{
  "n_layer": 9,
  "d_model": 192,
  "n_head": 3,
  "n_kv_head": 3,
  "head_dim": 64,
  "d_mlp": 1152,
  "vocab_size": 2048,
  "activation": "squared_relu",
  "norm": "rmsnorm",
  "norm_place": "pre",
  "norm_eps": 1e-06,
  "positions": "rope",
  "rope_base": 20100.0,
  "rope_fraction": 1.0,
  "qk_norm": true,
  "attn_scale": 0.159,
  "bias": "none",
  "tie_embeddings": "early",
  "parallel_block": false,
  "extras": ["some layers without attention", "local attention windows", "shifted keys", "normalized values", "value embeddings", "hashed n-gram embeddings", "a smear gate", "an embedding shortcut", "learned residual scales", "skips across layers", "capped logits"],
  "init": "normal",
  "init_std_qkv": 0.0481,
  "init_std_o": 0.0597,
  "init_std_up": 0.0688,
  "init_std_down": 0.0688,
  "optimizer": "muon_hyperball",
  "lr": 0.00675,
  "beta1": 0.95,
  "weight_decay": 0.0,
  "lr_head": 0.0127,
  "warmup_steps": 0,
  "schedule": "wsd",
  "decay_fraction": 1.0,
  "decay_shape": "linear",
  "final_lr_fraction": 0.0,
  "batch_tokens": [8192, 16384, 32768, 65536],
  "seq_len": 512,
  "doc_mask": true,
  "train_tokens": 204000000,
  "steps": 8698,
  "dataset": "wikipedia_en"
}
Each number is 128 + 32 x the weight over the matrix's rms, rounded and kept within 0 to 255. Layers, rows and columns count from 0. Numbers have three digits each.

# down: layer 4 MLP down (transposed), 1152x192, rms 0.0689, rows 1078-1113, columns 0-191
# up: layer 4 MLP up, 1152x192, rms 0.0689, rows 1079-1114, columns 0-191
down1078:078114118166135142111064083125111164134167075083096161064127109147158107152149189112172118162150114181121163085097142132109128134188161138105099094119113099188103099131119113097132140151103114196142139140097146127088153149120125158107105144142190086121081119120145128157123137129094186148151134087161142104166108117122109138147112157122072093190070091100128076080114100100139152143142091150159088097118127119107144111133156161100159124113164128104129141068182108130206165103100117092147189154111079099123121095131113130119154154098116089101100152069118106144098142145128154156
up1079:107136154171142102122077145124081070094155119178145101093125175150109112142102145132100092101135141188065135076210104164152147120094155082131092167197121144103128124146063153134110129085088083170142091141083139049193173141140173105123150134127175106133140131152124083122128131148130116113188142130108095129150088152092108121137127115098074148098151148156127148193114140124153141112104118115090083164114154136200059126153076148126061089159220156175125110136121101108154151092164119140117140175111074151154087133040123130140119111093146136115127136152138155163100156102074070124
down1079:121168159108130175149088120139136098131147140155124100100117156147131122125089129132130111157128156158101144113151156159135126149066155113088138123178130091187084106095075192112127141131085120150118129126132141136132122150124164079091097125140180144158086139206122134136063100135073146144170076136120122157180108150118134095135131119101079158157100144127140133129142131069138158128105169142127095110098121141125130055103145121108083100112180138100104143162185128193075164131155068168113101157114094091150111128111179125145118160100146159166107131184130149141187179156123093054
up1080:123139078110127114185072168104097076184200178157138136184130072115155112104102088135089134139178071103107135104145157053098118175134164122102116160143157105132115059080166126163108108116038123195150153179113136087084097085191128089172108067127163146104176129112124079134129083120115116111154106157091118105123134143129141111063165119098097186144089088193153036119115197107119220175124160123181117162078126054160094162119073134155166119128119140128149103126116141193108141071133128119117169090206179055088146099202204123191162128165131162148061064102130127117098092118131123181
down1080:145111180087104146121073132149082159123112096146119130178128151191152162152099088120178139141098074157073160108130141144174051154147099109191153138094139162095118147108140202101182102094100136161148118116109078103147106110139147144057135144178066107193078113143112102133115097095124151153128195118208127134105131071117115165114143095151072086150155147132133102131145149154181145141101072055145130050074071064154160149175103132128160106097087104069081142143130141153114180102134131134160144136157143097167142151181163110172107133169140136099124097136108128150085151098075098138
up1081:135178183140116108104117144129137154182193110141137124146216122174187148168168099093120083160137158083121169089130126130133176184132069073133184152146146098097169150099074116110114146126088136124146102193115135145153099119146143182138048097180108108135114102130099097087173115030151127166133132019170186042186114092065156196113158169228200120188070134104125103076157151173129089172162216134096135101087071142173052040067127181077206120125102113141140127149161143178157190076226128066073079107090183112158095155157108151143200131118159194139176172098172123085138204093143099090
down1081:100119159138131148062080144113152154100152116145163186116176114169080159174137132114099193127081143107065128173166108151130119121097197056136113143156158106164117149108126140126152092112113139154096059193126111089112072115184088161141160126144067137138126166057120179093193104024174147121126124152092141103159117119120136090127137161115149112152132086146121170160109118134118108124143188124137144077157150143165155133111146109086209105108138136105169124135141178127117131163120166084115110150089155169162126125100105120127132127112166147121178136029189092097123122044188123101
up1082:091168102070142143167107124132143176144146138130120080099101156145125123159127087178166140064153108109088130116100090163155122128122138080165136121157178112062111124119103116108127171117149090151112075108122138166138105109122147132146143123192173126155122101157147098066163103134092102153184115139095127152114118107109115114127122143116114118109149087124126120140158150105139132144132131154128116176129143128185178105150109109098163083142125086134109169127131120158189156076087144168151127099125115134094128163108105148118122170115197146145206097103130093094100144112126131125
down1082:109132102117135133194120106154173157069138110136105135070111165194113099125123081110091097089112112151176116106149101198107124161105154085174161140116150139117067086144107168098146124166132106148106091111138074139140131133148166138154111108146205129134089149119067120037097140144133090091105145107107196116142127089121144106091159112070137131114176146111144099143100121111088096143182110145144106117150130136115156105130183117104135156165114132117083105133169111195146095153137093134177071132072169121159191112077169134099155132125187076157137124111139117145134131118110168113
up1083:179130129163151072099146144138114096092122149091110085076158084180189125070123081134095169065153132094109140126131142135134138092162148164111096124079152170126104154136097131167104138068107132192128155126141124178164185138171112117094158135183116058161156173149125150113142172092188087159079164133163110182058130075165105107105128125179054151175058112102203164106102127120101146065107098134133076074133162132159116134131147148120204120115132114087142161164074118061120125134150091173077177133094086151111136116097132156122136159129147110172158141113115108139172117033158101123
down1083:129158100139032064134155135087100066124148112092169147151094133157127134090148080113075114178187179157089113169113076145143186094135096122161179130117101188155084136151160121087167119109136115155079174157129199112042132152140109131138150121144143199112185156150177167156057116159131067109083154109098183092147205080078044144080111191101136114141068104117130073073178116097096188155075096097169091000236094079126172149107086150138162161176104209158128160137153113128167122127073078147148188159205094094147143083165107209131130135107104095119076102133175109173240140130103097060
up1084:080091159124145142111148135091120098127124124194094080213149099122086093142115118113141111188086157147093094151142174154145149134111105100111117114174090122138150127110144158119144150167077132116148112161102113109108117120095117159126134087162137094123182211134064171158129178159093123160160106090193133149154110145082111096082126100089147075125053027113058151179123109159091097128069153141096112083149143099145109086115110118171090097160165123186152126123097185142178173165151094158145110168163085100106102156174144150096107125093123118146146123106151123165157163116182107125
down1084:124114143167147140078146122152175112171159133062127105165091095124111090186166096069141157171155159084166123134113158114110125129179121127115084110177116093116144145112076184096183112099105154080107180110123113122143121118101120135150099125134098091133123109135138166101092155147081108182118112135107175143141137067121108080101131097124155107113125100116110133169114091143125175155132156194175105129182205125099138126121142163112129128145122139132188117186154121116139156116142060191059092133176078092156067140162099167087150065096145159134130092094114111127104162136111134087
up1085:093126112131056159108092150154079160111072119138106152169108147125103089201115155150143121099104150115129123116138102135101131121141151153139146159120123112105147089128157170165150146175127135147179106115110180140146140117158183104138196090140147182189175125183123178058106114166106131116103144112146167103124178072116170176172121133091059110102138135167111126189163113128129158146132140128129142121106100178140142096140176122147145095083117119107180125125157090105101099146092094196105127124120076158154112125091146100079104145124120123152126165053106156088152178122089114076
down1085:094110048098130131142135118126103186156165101120155076131131141149087145126023079152143221078185129174165108139143115102143116168171147128136185124145128139110104097132136153146174166154074085168108163096143092148106113136120129125109102129063124079089150098068111140144136153110132170108077154106162100146114149151098125095158136092122076089112160104185069136144191140178144132138160120116116144155101107184142053114138161138158159128109187148126095113150136142108124115139092099128151194148138183134175116096089140135094105109111127132135099159093092155135161092182130194126
up1086:144073171093130102190124121139108158120134217126101104077103087139155158093112151125122178093128235077159151121194142116102137151158144118069110140124175131155171171107142117160193114154102137077142169182121140101076097120082114158060176121146198074065125161113126089177154052171099086147152176110151073154128151152208096147144154114121124141136144165131114148154135118142125123158098153130124187061068110172176178155157091144113152143133081102101180080133115119118143169121132146110105155155097172128134168175109126117171192136088071080092112164152099157079100066063168045100
down1086:104146070164086108115142158171147125149194144138114096155138102074131144113138132185091161172181146150163094200148163145149100125099092073085161177132089098090096188112050172144090097241162172103174194155071175166131128132112174136123078127155130102105110122108113104096129101172103145166049105136108149162176171116150155113090170162092148096078163156123103161086143125083110119100114172134127158095135158135124154127070126153132092133102099104160072190169117160081163142144118149138157125139116255082084121115137129126134177058123174149137172158125167131061111138107170123172
up1087:119095119186099116119117094144167152163128150147181124132127162131191131086099105103150135148155115140106129167127062099095113100146116113143160118138145152073152120082112113138115149129122057115073112171158156174130149153149092102091100098136130166147103124143159094142148170151121128135108142142159125133092137153108069147100110114109092118105166162137112128141173122099131139147150121118120164175142069112109089128202152075132111113123156107121137148198146122069120156108124117099105118177098139103133118157149175123116147092076074141101093129100147129095126144153126160106
down1087:169142153140117184120156160186080091089023140139104139153143105086164127148109139138126108106115120080076092052141148140100109236134171150135106095154098157092139085178157095115127208106106173119133112183121116119108097152106096087126149130122133064164137158160150127150138125129143116201120133140103156131194141112101137095164099094142151101120127108151085133123091145186160102091144117123141090154091140151177170145160157163115144114110079157072153138121142128164103143104144117127116135139138063155131116137135082165143132170121134144150149171139098095133175095099096125107
up1088:168139142081115135118137125110097131081165168130128113143164137137137089187157079097117101152087164096097099110145094148089136159097131102126183112150141077152126062096098100143139148096195133153164126170096133144117138111160142148114150155152114127107137140164110162164125099081120105139156184128106126160097150130104105110111111087117103148120162118157107140155102121118105131084108148150113150111157144205111106154127086149072113150116132159158053133163095124150093126158085130142133142150042031147112146121111110139117185131140171108112168135122112150161057105144129163070
down1088:194155091115146120106129121148156099110166156038125166123117132130200118149167090116094173098137137115128110128161116144149143192106166114109098088121178071166067113071087161114133115138175140079163136173166120160135118088140056131054109156085104125134164096162135140116100153085097148090115065132121122094077123158137163159078135084069175128129111117110087104103121112149129144128078152120153171097158154150170124077106141163162214159138164127174097106152168133102118097171098080113139137087081128057133133133095123204156184211106076145158166113169087085125144162102154116100
up1089:170165109208123172085099170106085167091071128175107101088140165097121117098149123058124186168075079099093105150154107154128160144145062207055103121171157055148109143058140106106116184163162097150129144093111083092195119131134118187112096134136150086151103109147134160126123112113177089081142114223087102143082158113127104049116114106139146214139123072135095116106112087100052135110153128077125122114169109090110156172126196106124138121127080151152068074084059164159169155156110149072179108157142120130161212112118155184165072174127161126131159143174088095096140164101101162094
down1089:146119085091157113124109123130160115166142120110130123071093096170085182117128070144163145152099164117123154064141186109154159131119088173078076131128120127149037138094181079052097173137171130213088172046084121141110115106184119161129111129185104103128114075134113196165154070120216064123139189138088207126204181110119173134121091109104098075151123085167148111176075132100141080112102119114133061135131093109085170164087211118123211120095102195162084123124127085120170173107134097115152200080140162155144156085116132165099054094123146089111128146165100130076113123084114142098
up1090:105135115143112070117110135134179145112068138112125134131168157012101148059119106152035165124158183139071158101136135160163102216126126174107107137106176192114090102157119156100144133115096134121218117141128117002175119132081060108139108094111158178140109171168162168117100125063166087169203149077197145132100138114161178161138171144066159182165137148097159108113175163143132183180130126128097092129115123139142166109095100117125112127152147119095150133130150131193157122115158161176110147132079117094142120170144162071141095156089133174106084192118172090089152096117120101171
down1090:092165073172095074166122142120148084192062102146146088104165176098181152165081132165151139114172106163132124127175098170179132152134100179161084118089129168071156115137012154068068098101141126173153086107112081040103127203132095120102100107094077113110134134135186083121104162118150110119097109138119150103052074115182114097134160162093133094118150085126152095130149107120154118193143112163118122090167097098120123116108105146203117102113134124104128148121113160151101123100141129171155147172086179137152103114099142125085134114144127108093111126163100111081121086157076089182
up1091:153183134136098171139157085109117145145111164057161128155231114127167117153158146094119167161092115143128181112106142066134095152158175152176081093163193139086125126145097073180137161111102093110096185183129089135160057147091184086078134207154080109156103154168125122148083166133085113126132122123136119143155115116176132159073114072103094154056128151105175194117157144216108108144149148127088086097127116150108129159104091104141106168192090096185129141139150128152123139107113147122155164138128123120147088125148084055128117168148154190083101130117106093131158156145116140064
down1091:131112125085132181115196096095146078124109147085139091141120050187158083211112107089132174100136114149115121117068099109132100123074104110109144124130236152105169199137220031137169144106129090156097169151153102093123179151143163112121111128119107086100115147155130107115113162119146154158112135095157088113125119117088116119061127117078125110122123143115134181115164094154112071122113167150169117093126110122124145138109164106120079154189076073162093133143133105161139162164104151140145165110189117126121104127107196106097134164116064121104133147186129094098104133119118123040
up1092:116079098130143107106100163148121141112129202108130117169104127162131099096155119118146146179155142083081123117090086153121122120123067112123155182125156149063130099066141157138066140080142148109097108141125093060236121164101177126107135137107113116148149115107153144131091081082165091112123151139112104129184086099091160179146130153180135134164178162113067137151106138152130121239143120105098106121083106135123177136127109074119084150160117100126162105159190124143088093128078163143127108171099138171105124182125111168073101149141174099148196174154112121192123159152122157092
down1092:114121170122214125147117114170081134122133098154101101088095147141114146104127183117158125110158107130106139101111114106122132131081129126106157125115099159118166175129150116164108129118165169079142055165092114094146122184160168118116122140146092131136120130131120182093115123110114093145170155109151135164157174106125167120122146152089136105184126117142099185155118098170119143138083130180069166156128086151158183149117095133163145103112152115152089107163149121086135105135119162085105109203101087156123085137100074156082145117118158093187167175128149124160103180121160175129
up1093:171116139124198146117101187131142137133180101152196131185194190059103115127127117083087150108137111101118118114207154102162169172129149170072172124105137075122088151124127104108146179174185193122233192151098063113158185123161171110110114122109095109119118146126195113174094160110138101206132174140119120101067191101158129074134127120104187173130103195123098141121132096136093114200198099131164156184139099143151079190154116117161066148255141121127143153091155136139107137145110120106080126157078116175112153128146066136125158132143088128112138104131123123176076141130107131112
down1093:129105136093169111090127163182131132131137159134165202225117144101184121135168101182114081185069146035181115056139100121149114137113107163123139151134123106197101164119151105160158099104191145186097138127048181174094113132183079093122020171152108141147125189170104108141105164094151098148111121084186149090148160156090113128078096144113108082199117152084152142106150080091048168171137122127158114201170088089181120162088146082135130139098106054138150202166182196144092127143118134119148138122139113146183088158118106163137117097155092119166157130158146113103093128122135145160
up1094:085109118137118116119121090153129099162114105104151211154123127111151098150142104124124149140139173132149072161178201053125179127085146145090130096059124108090131112086115156177132088138139123146150151065077164106167133147133139103172147121144093149127165164109129204081091158166139112090093120163142116166139164091112124074103184079163145099111171093076073168100150159128117087100099183142152124188049092057118143097131134137137175080068136137074093184156055158191079119131166134087162135119181077143098085110110162143159139148110086098123110089131128132127149123146152108099
down1094:126125117147145121150079096080141065149169128166124145138158129156117148124112139133097178165148152150137106148123073122115110128132076127177194147121109110158081192094060060145117144165117104085147138132136105021103122120219119068133084111126143134078092133161101183142119105160143106139086174159142129152164082096096171180117129135143158108103112073132168120133089138108194161181126162159121144136115127097143094086062140161141148138176136120145151206146193071138153178149104138085156160150086145172103118162100147125161114096135170130150156163096084116099167144153116151162
up1095:151123129108123142056077153144142151114097172150149092143160132125146126166138161167072170122097096131098112110130133133076080116140137101113130184095100114084106119051147163141170117153116146102164138124126074100187140092114177109087133133132109085086098110165166116119137143087136135088146146106117114142158134089100094152159200081124146205123080132137137096015190141110158099174067162098084080110072083154113106161113097111099118097105169160071113069109148106115094196087101137123126072197100137102157146148175154112112157152158121097163083125117173130161113103167146151156
down1095:089124115117092139088074149199114101104115127114134086175149117159112121177160138121095148118111130123111109138090119167147051110114123120054114147137101115125136153147166122165160110095175136087124079136140087113156173120118121169114143122131069134105085137096153150086134142125145194095132164075107169136146146109104121122109125160126176172089149097195152099134144104105123068119073169108075124090125160102148099109154127121121112123110143153079129140152089163091106142144145165115126075107095140119141128112183194127117105156163096114090150092128176150122104142169140217122
up1096:128120099076038205146111147104129167157116137155165170168059134130149168137119141150133148104179126115136169183137094101127132151170224127189118146123142131200221160112066178225049037169140140202163080098115035111201083073197121091175123099129112107186153109109135218099079146168123097181028070138144174084151125117119121166159157093157112140102040129098158173165086101170109138086209159098126148065137133160173153111105149091123080066132163088134164144181089129116112108072088104196114178116084065147119169146148106086194135178139137052096209140128153126179109122164074154145
down1096:154070103091122135106122092169193142107132090116046169099099139100048117125090151069198142196133099122137092156185114156127105035128095127111119091092182195201181078073106079127146212174100123039133152158110142116139116186114043106182070094129191183137096077100053139107088111165125166096133154082235142107179140096090115168126161167202121175088143156093105141116123134103184151107205085116117119176069155114158098082116122067155139178099111164109103093144065183146102120179057148110110073064200224156173223059164195063110159096186130153187049075135100065162118162092126116137
up1097:121134105084149134102121121122114124112136157126142127165169132125145119218099125129140119107098124176132124132140113141097139082109122156161123118118198152112157071139170144099106134085148107129098123148071125229161120099110114145072175151114129079108153115096107086055035091111112121119134144159116086115147139161135163102099071151140102092142194163099159206138110159108099145143076131139107167151113151227196113110144152155145163139118098149122128114121136153142164156089145146140140104148101117149141094141131191114114094126126139092203161107122116168098123110136143127102
down1097:133091131114102158129077154153150191129118073150063095139087139148157143170142133067122124084128129104102132145162123144121096098144175134142108175215160115120136133158085123112203142126104080157141136113076133163131118193072124095134113133147129169141157096173113153086085156195111131087159128124128170111112135106072099129140183132165082100151113136153160124153120050141102160103173162172140115125149168167080121099142118188151134106193076146122101062060076142114150165094121102118121114110122146121136132087155144145134076146162197164158109110116149103093164130117199061113
up1098:152157115191099198186187133077076117119154131123146085075105166162124097191143184115166136109126141110120203096205169130123102190138142170159132081159093131100162127144148139137100159099150151157156134169108087154108065185122108171167081085115157084162106144184139062093172180118132174113138038164094058077047152147124173185117147161131114094089096082090137114092041146109130060102091117164110092188095091095158153135147131088109107113137057101088106077121182082118136089163143139154120075087115138049182161131081159090088118112182106118114110134104188135190139118089098086081
down1098:129109127151086184209140136112075114126187129151168114108065148098120108162160134174244126121073255105154188190187129118125151110183143153145161032153038122096186182106196160140118132163144101131184107161149127163103112129132094137139093103064142120145129080162118133139144218135187140069132104099077069116105115167101145103141118142117178124048084187131162124124120111104158111052100107158124146176074135120180150161129113123176128103094066214081084119122102122094095102103144149129172117078156122107167163153153089128120112156128107101135110144075134126179104187086152042079
up1099:081119144133165130103073179133118146069116121157116101126140160055105121088165113084124151110123067128096109109131136047104135173145153189091158146173066101180083128168117116115131157149122119120116150116102132197118161081137143116149137134110121073080121141048075197123108077167150134138171116190110182133164158161138153140127152159148129169139136132155216072146097138089120129183186111080137100164150104118169174123166158094105155119149160125200084125122128127147127146104089143098136136177117105114113142124105125110143181125127163179101130154166120109095151147120105104075
down1099:099059192149115139105122138126151147087178152124122121164099161108170143083137114137157190110088097110102086077171073144114098176105112136116160162116117108078150137149157061119103108075145062011131098080097179200081125115144106093153093151143071121109068116111100130075081100139149145105126188130160104122161120106122109127093115140120065057113111077170142159155100151097069124141136141094171068146164122084102151110114065170066136132154148122156113161169141091135102112179106128121115114133109149113102121115145147178193059138079132064158091107146126151131094150117152170139
up1100:132082160121203129110112176177116144100134153075095160180160120122149195100140117136168104119122161101100105095155107139120099121160079120113101143141112134121157086102133130150121079077109162148192079147115160110178185059118109164131179110128127131178161053096106075160121164157125132176154128236099134130151161183159112143174163119108183116138124088076129089123159104127158097103111151143161094148121127190143112162084121171136176110040129162200134128159176120105106154122150123137129105129098108153116136158129113063143138119151113077164143118162127129109137119096140094106
down1100:132080130116171128134153140192119113102117135122087125180175124082179127099141146136097124108129095136162129083139110115134146119143078093108081174069115108126147110083172124123099101125154100146123113160126147171186096177127112148080138135121091122111121077097114135105186128138113163110121100127148117119095156191097123074148141140078116061128165121098155083137098121117182119125068097126126114210108161165090119183103127119120133153064203159139103136173151130088153136138144135109158116164138147072126142169106115121108110166130120098148142133137109074178138093100139100107
up1101:125172151128036167111069168112153121156069144182149068122133172090124126072122119113116129152150139144108070128241053151087116140056122172138139142135084105141173096132154144106098118106105103110119090142106141091106151112117120122132096074132119166088191133139101123107119082149133123045153161121075144139116166192145125146170182135133100042173074125046114173141143116105096040118119141186103173128151117103166076111191123111108134106139145118144149178128094133112184157077102108144113068090132134155120118098160075138139087116160174094132126073163129154130178146117113152157
down1101:126148125137150194127255113190148143104089098084116204192131085179132153160114129093124095093133117094145173126090193139106107119148106105141113143157169170152144124068085133090110200162105114010081162162120118136084054127112086148150091209104137192175089134173124140106105177130103116156206105123208176147156112081125131137154116113150196065108079118164131084139227123096097157122115132092115043141137182106062175140089108094155165173123134159145130092184042159140049083165093145119080163107128110163158179124115166091157125112118167135128158162113116074096114096140098064155
up1102:120134148110139110116134121135146148111128137109097122112155111107121149126100143130109128143164131099146117145129145060087100153140107135105123147154113119132156084111131126095152140145130157152111136101099137134118124099127121141096119118135088120141145106133145098086093153123123125146146116175110138139079117115156104102165081120153119155123114094140123155130144129124159138113141154115081129137163114089137119153121134143126124114161164138133169114126108200150125113137128118130141127165140110108088107100146123118128125112104117075121182084152166185133122138135075110136
down1102:161099161167148088153110138131082133116160123125127092124136138123118144099111087130080149136124101099191158123102119129139134117141105117126125116129122082115126123118150139099104151112089127131119138140110101143148135120130112122157151134135147143139105139119142132136153192105124103155140164162132141100143106136185131145110113130126104119109132108143114133161140127145148100143142124162123173088116077129147109148132204169094128084071134120128095125113137147135129099175141131133080119159130114128136134124140093133115108115093095141148122125145152142099091101130139123109
up1103:131099161082136179106134176115133105132148103137114152135132146128112087126137073094113071096188180130148161125140125138118192089152154067141157134163162104130114107147057152176110161118124090116167076097169100107133142099099102098084160121130182076135151135119119114073160125084141138140191184058119132128104097134164130098141105141186105183125127082126131119112146121099142109152145096116124141152119077133078129169139156134158142100160162165118163084133159098182115121141138125112139132109095068128152116170129152120134168158094139160173163116113180157102121094154110128153
down1103:143097160124124106142124155118146120119089120154121135151078173135093168143139095152113117132058189116096122137193144133077149141120140153092171073122128104121135158110135064138158113174164124137117159146140125092124122087171154141117129132136165125151113118133131120123160122127098159151148104142095136128161162087115138140131104104132127130139130136099135145158155055127080135151177125155062185129148110127131166145112198101207105121166148110103180137132161161111144117129120185168093182134091086155127109088123123148098161151080126136113119197144139138105060102196118086085
up1104:130150090173173107108127125103077102100143167162064158177169166092137070180097119163185110202112103062092110162137123165127156216145146153166094177132040094095130150153089088101092162130138105129079128098187120097100130179119163091118173115087174168107159156118169072135133157119116131123153138069163094112104132115100000190141119169165121117116139075113055151127142079073083138114173079124083155136135180134102183105200057118101089168159087065114136128175162098107199165122130146092201137133145136186116116126052133138074124042149130115069123180174072164150125130152173176096
down1104:078134061136116146145120085055161084150152163207109110166144161104135050131057087187162164119087125154142133117165135186138131195091148163120109111103155170138116088135135164157132136115173161122112134153166178133147158176110130101078093167145119110223122140158195073090106161093134156132102160134149093109098113115134095148117132131200123117139128207125148129168173145179149113060093146147107203068125123094166134121097143147133113138112165067083114099201091084115149145169129132132124130153155173107118157141093146102134184088134106097141090147105113184130162091151122102089
up1105:127127194048136094184069165071097124165160157165174103105103141096131140177173112154108085136111126164124197186161070092147131115120126154099214091136125171188106204060122120152134090132171129197063119097145123139195170182210119194105129144152085186110171134114123143107075168124102087111137154118113035142084146153121164115093208121159168149117129132077130125086100133113184148153160093219165156128093181119187068124133135159141138130139106078142094101071117087135233111119132085121054000164095107162157081167141059111135127104150085113080062134079131118187139080179100160102
down1105:130092047155156105110142062157127089127197130146072147157077129094185112075099087111129157134157048126140099147150085051139152123104108160181104126079143209067136085139170100153105068129170114093130115088111119164125143085152174127175137151137145164182199171082092168135179134104108146126106034125128090162099014175113132085122165123192110108113132077156128068120120128106080125109153154144096079132109044156097100209082126081195112113114136097136143071156115124084112119104133080125123187159135115082107097167077103132113122151113134105176139121132169208144095111097176102117
up1106:108199156065087088164150175154137162079116125169084110146094110094155144125111132114124134150154087091118168203154138130121134138158177161172097079166112111118172091196119194086162169169110148157124101145100132143138137181164158142099120121104146103121094077104052106103158071170151079125155185134125184101056142191170076123101112155146146095125150128154095110173125176100120101165140158131124087127141107152147141154117081187125119115139136118098082151147164116108161143092145181114169111110141049142068137188099151153152142122175165107114082135126118138155096092161123120100
down1106:109109190101138101113157147130166144142051111110094119154140086128146101139180100126122146151126104171130168094163071129130129133122208156121077112132115083087087116093119168092160078175161104083114116122135110148097181220092175137122128209162184146079159135173138156147127150196057121114126123139075196092116188108123110112200110197120187099136122142164064088139132128074136146134135149107139137135126155149169166090141106190130127116096064184122053152087146135127117103133120156156191114086148135066071149136120129124145173153061138124108130202113145092170154070150144183093
up1107:135127177153118152158165108105118118129100108076119082127186186108107123157125146130105082119127091029098168116158127117086085168156173177091143096121076088097113119092142096132118136127138176159090166125085118135201143112177172082187096171093106104136160119140098118157165141148138164090114108128113102151076096115061119165109104121144097087137170148180176152122138171144145159182095121121084115138156175163127131155095080110103119085125146132145148174130140048155141097102058120171098108122156150165138116097132156093079090093141102082146071143134120083172162161124168118150
down1107:132148154137101172155149138144136157140161041099111062118133125084115162114135129110148112147150111077161127119138151111115067112116195176139150119102133098110134191175163215132096068145104200103159132170116149145167068160170147133146189163104122128137178134149120109134054164182089141102181172104096075148114110157104139129106135087128162118130106128121225165137126120112153124127123128102076067122132160132117141139092163144094139134085120152141123098089128131157107137169104132109095133112209131083175111093131125091081100142150162105082123160145116141128112121151137132092
up1108:074091180102079112149123096153138103130097178138134132110136194149171058119191153207086127139099125114106170104126137086097025142151115201141143096126188107140155200179165089148142080136131166140097117141173096139138168134150142116169124054141132140075083101142118123100144144110148144119082157189112151177157099160162166088131151131165119100129153098055151148108149238131069148074116191100107111070134149160101091106095147142134122078185146174142105094096132211092107136090107128101125171102126156146163131142155094157087137152109151133147085130172128150193067127186053149147
down1108:099179110117106118129124086104177131119170176091107148180159083067119138144117151070092122163135186149178074179117086102144147077099086153077134117121118151139115122100110155175122162126116183033071127147120169122160106196106127113114128111103185133135141176165189066085129175166072132134092145118125181088137114049075130117176144180090170073128121089193123178144116132174148124120117174157219112111088186204118142116131081166069082170135127105086187131119120169099095095146120171119117119101127163138135160131160145162183060204162147159166187134113110103104150124074154121105
up1109:089142123083139128123149186135095231070096125166119131115155064140091107153165107088173107066078115159121177073171147136153119135185135159126094166143203113133083117165107100134144099066113179178216124099091088121093185187143104189096169110149243150108162121119084159153111184153080167115075122186121113094103128137098163092121133096102172129130098143155095138094159137083103146115102143176089194103191128169156098208091170128139098126140126125143178188119128150162083106160173209068134153157083120162106129168078130171116151154184081155055104137112133118138137171131125074133
down1109:069079138130113092073109110117231162080130132151071068142154127185149136151127109144147129175054067145131130162114100112125114193161128143145126100158143124149114166156103107103205039121097089120124147129149081058110151167113157150084118110106189140085151146138119165132039159092146139138158081092129111106159182192041087079146139182098135161125108143168073183116143133078125129116106115109167200174209139092149141098127097144140124176176168117092140141181120118111091145078173149100149173139127165105134064161144027176005168137128079094148087124068143131182145118105129106156
up1110:132125116063115081101172173144090107100147131128147117154145074164047090175119088169121152137150114139091108108110172064102149135141111146138110142146093132135104107153106104176169111138155079147144174123131090131189168137049154124166080131112109041075073193092133155133083163095152148105128191121094162129163132118118057144121112143133124167151120135157054143108091174171160123186128128178160129179110136131114120123098100133136108132118181101112093120158092134138095151107091170126087137143098083090136112143117108190132183140111075107091125125103172158087120173138108102141
down1110:117160105117184122098093108145088167078116087101124157125078152143064111089143075165070223155132134121129147081164145119145164167135064184142128129083111101078086174095113099121133158128129180156148131122167158167131187132116153121154139127095172113140122103040129059182127185112193123126075148125137147125135104153120103104164122177137172167118120096116077152155100104171166148173127122160144159127139124153131125158123140139166125188154106150148173153153145142118082130132162162054068158149129115156147175145141164176027140085096099110110135087119165165123163189126109091110
up1111:164184176132105146154093182156048205122126206107112130096182105217133139172171254177128116174119172092082136180154154121065125142155104117056147061119126168094130077146189119112072180146098131162151135129079085122159095131139190158115126106159157150097086054155183127126153132124083206123065182147040181133183081208117124073168166169230103158147134140124083112156133090099136187085123129191071147117074137193077120185121172135114133121151159152146094157120122217144184178079062183108130117070128115147094140202097131184114152111091168202123165214135139124103109137193112124120
down1111:149154135150120126128126151159043202171095137168128197112140089168167121220118145130175195140168124095173093156202076052073123074206234154081075069087161163103035146137167065119111141122076087116126123084071212091178153159154086064179151136101169139112106146171158195155155153067108136099137081096093123080184155090073083075168136127145183109113050172026138115172167128154142086042116112218112080146099131218149161119088131134140186111085082154178170098133089172077077146118107163131056119115108103065137135255060143161138200079192154115001153196179185132118042125190212110148
up1112:158095188173123144147164162151117212160120125108079098083167166158111196076086103122118064145093113169060103122108113087081149079095138131120100114150172083051134130070235167142143139119101090156119166165086081077192183153097105139120097123146075150181044101118186109166143124096159110123086162156092151168153125105121115107118153112155110180148128120140119081099131060142122142091113151138070206106161142154104111191110247132149127140144116093118142049192083181166130121139154121081090135162113106099155142102019155051180165147139182147100141142201088167107096146142133102086
down1112:143123126078165160099207178121141179165136089122139109103119105156161142112135023151148103097111104137103164131201051099094061138096148163149090086141154153120034140133178105139150113148123144158023108141042152119081083103241162117131104128100130125148045127137063163096073155058177128116073170127089156179178172137118158063107135111106171136126116108137130126144126092037107132125165088135126133076124124100182157169076131104141111092093109115125160099133162139120111138120143170103126092136073133104127125111025094069141118097157161105111157103130105135139155103159071184042
up1113:112186118186123133184161106066166159117167141099145091150151102109033131134143184108119109154164088131105110153196114136100136131145140100104141103104139145182163080136142081117160104111150133127134100153165129095123128140164138108108103160089137089179158137103095158134129155140153142161089112148148125157161136113138110099151100175103116076104134111169120137132074127167082135176168131174141114118092107178095136149175221132140097138132100140113170087182169144181134129150146087119119130182126136108075138086148149145172118088159171184083132169174085134172144091109096138043
down1113:118154151124065108115157088155125155140075100091096141127165106136095124107113124126110121123080138102114094126152113118158135098137155110078108109114070126169128175154091112142170113090141134166115117127099172114178088116167130145088071098089126169137165117110111087122089082159130194071162163101117159173165170124093108108096126188138068135107145137163146159185143105140079156129106132169156092124170148096138085161090145124133106125113120173139141120124149102095121148146167126196101086133110110104122116150153148158162172102147154150054146053121108116147200155139175137107
up1114:066150110115180132163129128138097101158098141168093179143218101087108177125129162158139181179103174122058112140143123099182113169095118121145187101127115151093107105135155112094138123119073086140112166175133190093167134127134104130167108140114121159062099116132160112116163102185127114135129122089159150118074137129179204044107105122119081125113096083124108119106060090190125113208129152179088100175161108115158096116100108144143161131142162128093046150120103141130129117157161125129102151140068121082164189117174160119155081078133102124125168141136135155147186121160079124111